Weights of a small GPT-style language model, trained from scratch on English Wikipedia: MLP 2048 tanh GELU, biases.
Each number is 500 + 40 x the weight over its row's rms, rounded and kept within 0 to 999. Layers, rows and columns count from 0. Numbers have three digits each. The size before them is the row's rms in percent of the matrix's.

# layer 14 MLP down (transposed), 2048x512, rms 0.0436, rows 1833-1858, columns 384-511
086:468498570481504503566448525457521478485569487574521499469474496570498482434524553484494539460538489546501497570485531572462440494442430547489459487421533492505503545481437564513502413426553535555490478482452533426460545525479478460518498501346544517463532585480456431494513521518484504527515551530554475525536451517519497510470507468528551449559487464474463500525489487515506444511567
109:489562511580463490527474465477490557475446498460407544498505502441507568408513451554497520522470499491526511508478476466487545477496474516523483422492543502480431512476493402472525453447457480512479503466514540565434460545517505457537493518582511443515517516529439456499470593528420454484507440510524515403520518521546471481561499415467450510437489500550456525558482503453437484514489
102:421426481466490518418492502444488473585517469543560443559510545493487508501476572439476493491576482549477570514515488447449484511478537496483565504477549546455547454500468541482569434488492556506564484517468591469479465468497494422442570529453539438482514486472415477504560505579498491498515461522548509501530496524457456443471555449471466548500499522546498464509528453520560558478468
110:604550486590512506506482402489439578485488518441516517431527506531458469438519504488517525556453478473475482517506590484515516533560538472474509491497526520532482484492492556537433452447518415457495508535481493563531539440522465411442505494508506520529509494529519487519486507480522508446548538486611508468491518473479545497501545515474527415554509492567474523538500540531502443536506
100:536431430470505530499553485512551456443444463453487484480502536533472485531471493472482518442479495569474498581465551434445503475531455482475443545521450537483504435505532457516577511459530487523489504590556509568454525422495527434519496460484482472508488579475507478531487496454439560568483479527470576459435521525478543513481482560409584430495526432454490471512468473440499455426460
095:462529497556491527492459513508538484478522541481433503502507449496497468491469514540459519548545519514616513562461496520452602528520438547517497492497518508395471498522516495446544496508452475456511530450523530552481522532583539534481473451546507450523519414532507468466492432475529506519392474558560516474549541544470466545532470453549524523526427423553470596545519496515549447461502
103:482433488516536491558521531478515478518484569486507517517445460532535527521459482474481558534522509494505555486476488520490513510522535570457467451495541596544550542478553449476500495467494527437600478469470438539550485503551513501524521476454515531513456539537492491502458489526469477578405512530486514505574483483512514474518546502614459405490557473516503494551486529453504482554561
101:552476483539537506493491431502516530539477542525508450497532598535473523466502500534511457547510453561501529525543461468549495468614497563436517560467486487477512578470490466545476506523481496505477506455419496507491489551446547579478435505497469528400473477591526478485564525469538498498512473427514475514447520491502563497361532469537499468461494483527506557505459460586452453525542
096:528479491507545487547551520541491578452490542537461552521556512503506462498460532542525523478497546411487603499471474519617439533529420434400507480500525476529450470540503478491503413472484428533489547544441456497518504523499487420495489516541496517520596519421497452477451461504500551539497478546446418533508426514523471568463545464571431492438528507576509544506482540551485589594483
098:454526477486496591476438456513481551519454633450485413572514531537467539489392515504487469497533609531538388553540548538499533506548494533495469540519497461502537477499505486441478469512487530467463545485522525508535521558532466518443475494508481491470479474525490532470540523556448503506420473534520451455485462554529525467493511519475516474463526515480524529523441486482509468468475
109:462489537479490463477490518519481594536492579456516521446451506472487549485474479516455491547435464499532523533486515448495455510542413542527580497515472550457462492478527472534502556519510489572500525497536465444508570451487491517486526521549497517517516478459543487526518496445519497432568506465513479503458418565523526569510555545457515495503521588522497534500474483423524518522478
100:519479567501475541619553513505565589444504505478446527493411518525477467488488489433512436558489477518549524500397525514471475496503542548495534526518532534502596464410571476533425473489462500455478499500477433430494498543503445459497464528490515508479503466499560441538466508422459465476484479455529524578567533433499550553451522454595485436514470446435463509551515533480520515471454
098:537492483524515474521568455481560582467496530527474596506573475452557524478485654488480507516504509564475521486530510534486496575452422489459384542458464534541530512509526589500521502496483512550500546452474515508480466507556457448458448514433516581425600490519549485522505445505495556488451528538509517501511457551502546510478449459519509475486523476495452531530562557491529465514481
112:556454564513531525614431484520562539516457600503506480459563455521520459455538496513515480608490490431514521544508527474457494472512550497466499495462493488503482489525538470530530422454476540485526517488544492474480537443468489463477521486452534511440485529499505529495550531563472487397496509567520503523544491509553593477518427470526461483531518583561450518500485524449470560500504
126:524530468439500492440493459472506590538488513533491460455508511528542530494448502499530447474481459490513437497472485453485507486443449517529495459476553539386461475402485505538562575514527478436514493550475562491435490461493496562456521518425484527432536507489412482480481506520494507600477537429493539528478484544496552458450487501545481477561518515480473508499476414466498531473560
106:474515442524444522501437531453493517503530513538524507548548561498481505514506404464504445547514463519465527572434557408481484496532549535486512419430534505529545518496447489506456513490533478526449510517515496503540577559529502464455558549525534531440553538467463522448506485546521521491534562510444422466503436499510475519509456494508466515502516466518500468574486469484517471453490
097:499527456600510529463489450482484490497521542434455501492441493550514415479506412446531455515531485568472474477401540552535466456530430519513465515531540544396525439535520545440510506440487493538506479472457499573614504492527448561472507458530493461435483539493512520514542512502494529527451521521524469481545450552494515532524461487424482518470474496518459578583443538491497476499460
107:471488481528512536512485535498492536546406579525474475519484514488554557423494394504562516489447507528482488493494485548527428497498510465495514485543478605470457503479462449550547469461540558446542490538528521603552484500543586470485479510489481491512501458552527517479483466512585504490522462453508531487482432478513461518494482407564496479485502445480525436466479556534426525482525
109:492532454508470495471474451564484486480484479515521445470549531576481417458529443483537509483475508531451522523485643461550493459519484498548478490515531511486484489478470402497545518510474517475486522486459495504505524436472444522477513504578421577510574499558459478430519511520469529561491501516547480497480484501546450510495560501477490495466395559487483455468445487472519428525503
092:472564592492505458515519473545519558524480447520500420439488575484548499453522538486466465484465497456438507556507552549541537485453541520489522495519537418515414477493446524510573442504492566453544466511458437574530488496534453518548560522486414457505482452569450442480496519520476490468521552435437505548535509460519547468478533562521477512521537532538476516448506477516460480429480
105:534481466537474574518496526529411401476455423454523496593457523552478512475560478495504486480481531554523484520465449452559532513483594463458467492539476481471515475491523482503519507535479542569523526481472555500468539460503474456526542482489584529500478376503498472578498473549508492461488478531488466568469474486440495520535477565489468494457544483498508480503459456561492548513551
091:449455506534429566528441485488466512509457493489470516491478518452575536437510472473495515476468515565496460478475471489491494502501458535490519489546478511547540519552512479546552516470516481490541508490513467485498516509460443456488464496546537492429513566538454515525463479454517500464499515536607537456423476551487539554446468531439545533404609472504475529535506437465535523403473
097:445520479581510515467526590465496530494491590485500495499471451469460483485505468485508493551554529489502460497524528492475434557486581458487444491474467451504494587544518567407488465451495506513587505610492527385530570488485452488515545513517501397365443462490519463501493454518491529496495470453492504465472522512509439529569505516448515465504534503535500514496486504479455423489469
100:468530441513452509560438512470503465494464490467475593437578459531571479538506558474528529463429500485526525499499515500456483456579492495509469475499532510452572471517479521500494482484481471516539406481488464489535525510561490599552528562479506478544482571450535422490510503475459489445498516534492549472459441563512498549548487485550535503482515439442481508515515547480500537442509
105:478487522515427526510487487528498446504488529471496486496442406506567499567519486523471551528531490590437513448532530521474465528462506479489584501421484509513482481532497503517501553547474520541554435543492595521481434488590498473484472582435463491534477485483525513539428584480507471542551561443543519423510491484577531454531546495534491519522540549474467509502468497444479529533442
099:461504531538433510507520400447564477499434435458573531513492477490510563498497423422522517554442547515484489485577526553584523544516445497497507481563428427417497523426522494502456441490431502494567478458463485460526557584493491505475483562497429484503550553590491513498547525512418492501440483521525500468504525507499512509489499447480474514481455506467453464475482445510505540473460
# layer 14 MLP up, 2048x512, rms 0.0442, rows 1834-1858, columns 384-511
102:470470467444564486449519433484469525534551569538576426459537534473517508470500506531438387493540512460446480511484556455514502531444544427494513503538561513562554529481528556564503554464460531473493514492442434516541492409520543531511442473501541512545530462499496533539466539451392477495485480474523495530453584519528459481504482507504483502537613471497515428512542496555542525464422
111:493476515471498442544475507495477510488464538455446503485474496535441467486514477556436535503656477461485482437456509503532475498524558429510553452480465492535492509422485510492570447461434540550468461545536449462502478506491496436520483524555457493494546437476499487480465510461475450546521578528546518533567550470526523483499512562510619508516477523479525464404564496543506471537498
101:512472485545472485479527480535443531568437478565525453525453532449441443542535474518378462481523464487508457496495515495472476523485505435562522518508532524510557440554530523463366551513509522472516450403535425534442546532461462526498539505505551469467474481510513458533431558508453493477519487496516486490492492470488454504515571494560530503530557537491495465487518421507538498477484
104:491483616546504499558572480550487471464522455445571433497489525488527496447471513465513505486451565484444528521497541455532501527489481493517532461453518593522508535483480480516403520469497472484468459472502511507558487489457523477511505483500557530564548510524486497522519521528557488429518568417504436518427500554510463470539506515537493516500486463517458518491535497507448549519532
099:490521499535489471464534566481495489554460406453481484507459504532499578563514477474494440584496529516497496485506497404504515459526479618448472419528540534542569444579451492433490571530491447488527466502420545532501490544515471459491479564539478479479503485537474486441457502576493494520450512519399497533473571553479477442453454492545549460506492503504511554438527508512511530456477
105:468501504518494495518526480431528523427460491473498444509459413525450580530445530488555501486522509609459465387497539516490492525555466534555504527498518514426473523487444443527507508494555454514427492504526526481423534495510427506481459496556488512474531528483461481396491489515558429491436476427518504512469495522506486485528437456545522560543551462487523529471515369500568430431457
097:516524523515510561391494555533467573602491495456438531450508518554468441506540461557522553517459539453486459460407513504412537562491487517526406541568511474515456451494534562478467454565558512495522495527515454577523505456459449429511529501449526529540438486460470516462449528489513464483535530465441441524581393546474453517422491458550585510487496527507456459596431482527494501565473
090:447445428470572512459468537501515511509478604505456504466456536537452475495521428468533513413474470540496440498458462514503537488486487528546551471552523496498486445534500546493489505394488468452542458568556449495558530530495508488543466427500498492504494460496469535513541563500561543575523499460553528519485483476538483509464515498507539533477513534456505458508479480460466493553516
101:582501483552519523449538459553434550512492397482473443473481486576448404555477508596494505511522443483477461535485469516479460489485542461504540432482522570456583517515513526528534528464500525551495513468546471489519480542467487498498537549586465443535527467426498522518464497504477585489570481537467467533453489488491516493501535486553514544547438541518505564547477490496495467565503
105:433494534459525503376478450521530531535463497513526496418432497589444528489527479432583540523472440505528500451536518501520520528496436457536532512524499463521456458519552490507455561488502451449540462503483474455575482469503516503553516531499511532558495518457409500511502559570545538486496471484407463496473493489494454536409507495565433527506487500482595456454529501481506573506533
105:477531493543492478504505503546506554542443533537473544580586536448510478468497447505369522471547535504448495486543517497521533482525451479542518503553454552525484462486503479525520477494554519437540477474498438498425424545449538451484529519469468509521538577507507512589474534485452547471476470500544495549555537455404495419483559464579510546513511484476590457521497471491521513558456
102:489512537495545505502524476512534521496528474552491394537501451528465459516490530514544494508449550482467502537593459486553515460496451450466475495459577456514472568447517547496467458472615483435471440504478492470539494517537511517608580457509412410482504497491549510539459526545510494501536440456421485521439518484544455480521509486524559548588506519527447564494469499507506383475566
103:472443431453523476397521502550459527603473497520487495502473463508556495519466462487535436489437582474486484588499431507480472514527500510492425509515501530494556414564471516520530498438514445436605444520517492422489432502523460550454502429551446541510499453466524498503506513494517475475539491424387432548540545508521461513468494552539476499501572505486478540528496484564547503559466
112:431471493497525483442562531506418518471532455537520486470437437522429472563454510530513401504501506505546471460461465454489458506468448513567458562528569551550463526534538465519438522488542481490458462518400505480475482455497493515518471471479482555523452504472528398465485600569498462499511568478495472514552459486471520494465513449491607515487507543513469588507510493562507515539503
104:461519462546569533490530474465521485504546499514517485445405477492505541488502494481473432595451543511483481542457483460500593515471549508593507528505475485628560491467517547444524531487521484403481535526524444510469492507575473456502413492474440524527558440535546479543524521513465484529426469491464473511562541480489460523505477500519496487544455469504499505461528463564551585522492
099:578499498473594505548522471468513457553494526525440450413527456483504443554518559553489530575501536540458504453519504530561506498518437456503462409510531480509488442548467511496428476594510477513521531497472482513477467525532512596531461515524515471536535579521495494495506524490517468416465462471421584527543530493533441483497509552480480512496526481536440515454530498493507516494439
109:454470509524512515535511486506470492496483541552574492476462480537440509521485433557525523450527528521462525447551516505515548487501509478528543542506445547464512489529522497498512597532572501449509475494429528455541492546469570553495544493452508487523442437461533476615422514557547526467515441493523624517486440509540477451467518478525546567485479498584456487522516502517511504448535
103:544499444470513461582500510468517490527513497517496524489493509500452526423508583494453474560526563505565530539545462499521529474504480443521476468474500532465490549577516562515490499521451495519499481508470468438498493584496506468499465470523471555451513501567532478491530469521484526395509444513422428459620475491414506469527443526538544546555493490501537537494530520484544443446522
102:539495628482467477482495512481506522447475497519632504523530444467493485456521534577472455439439465566472439496545579483458386492506531482577474470519511558532501517491571500417493449622472502588541502466520471534540491540488490493521475521472476459428534556469458514471538499524425511481446483460472505500526494516448491488493513498496504522482535549534490512433501347583502567500476
110:509460489418485481482531503506429524548456559498480506554486418517437502452510504438373537494532564559481529514483529464509546521529484547498528508473517510484414498472427468482501538472540521472512483460514464534473484520536462572506478457454378461526515504485542491545454514506570517607457494515569531536570502443517499492492603540496536514515491474454522582508530422539560518473470
089:549410556501449508500511567495549503516524506490499496463455519548479421543431497486408419542527522433495494524506583500508520514568507505460564445479469454492401528533547496503455479531579455513508553460538532481546493499511460514563472534457527486479484510526477461549505532495475466474422505522457475515525555504440492503482536547495566431542563512554509524438399499527487513494472
101:479515581536483548521466508436553485481461521530549428499489494481530507461520512525528508493494505515536508488541572486479588503428512510503530520547472522518585539463505446472464594498456561509524515480456504573507497472514550584488475543438460470551468503500450560534558490451559512544522486481534505469462571520483549500508505483551560518530460493531507519574491532563571549515526
090:494508491492502523476488454499485478529547495553426459578459494470543545510483496531455504440507515451432534453455472449555429469583490433486515518500501520471492463472509477568551442511539492462493462498499542484454486510506572450411500503542519592629523453417583488555436476488523515538505486429552504533489532420462502530508449570517441526513519581477522456437448479477506499537535
115:484531521504484498473518496554506553473524491534501465513459529538472466457505487491550471470516473416488490486422570478548521488485600538388515509518495502608467435549491510486522502551533491536402492529509520446486532484470478466563530496517419600452520459443473467524472525504485444465581575459521530495508495469457450483494474503531466479511491516577496562480488506557541454507428
108:473507525477432442527509492576555529469518462436438523452497468476538540416560501486532532423472461515450505524474575493469480596573486540498574492572521504536507415525627483517462500528486555523480495532577474487505460530526444536532514471515526548493505526478535476508533541528506456493515451473468486427533515572452454473501525530494517536455453570593481527527484448491500480531513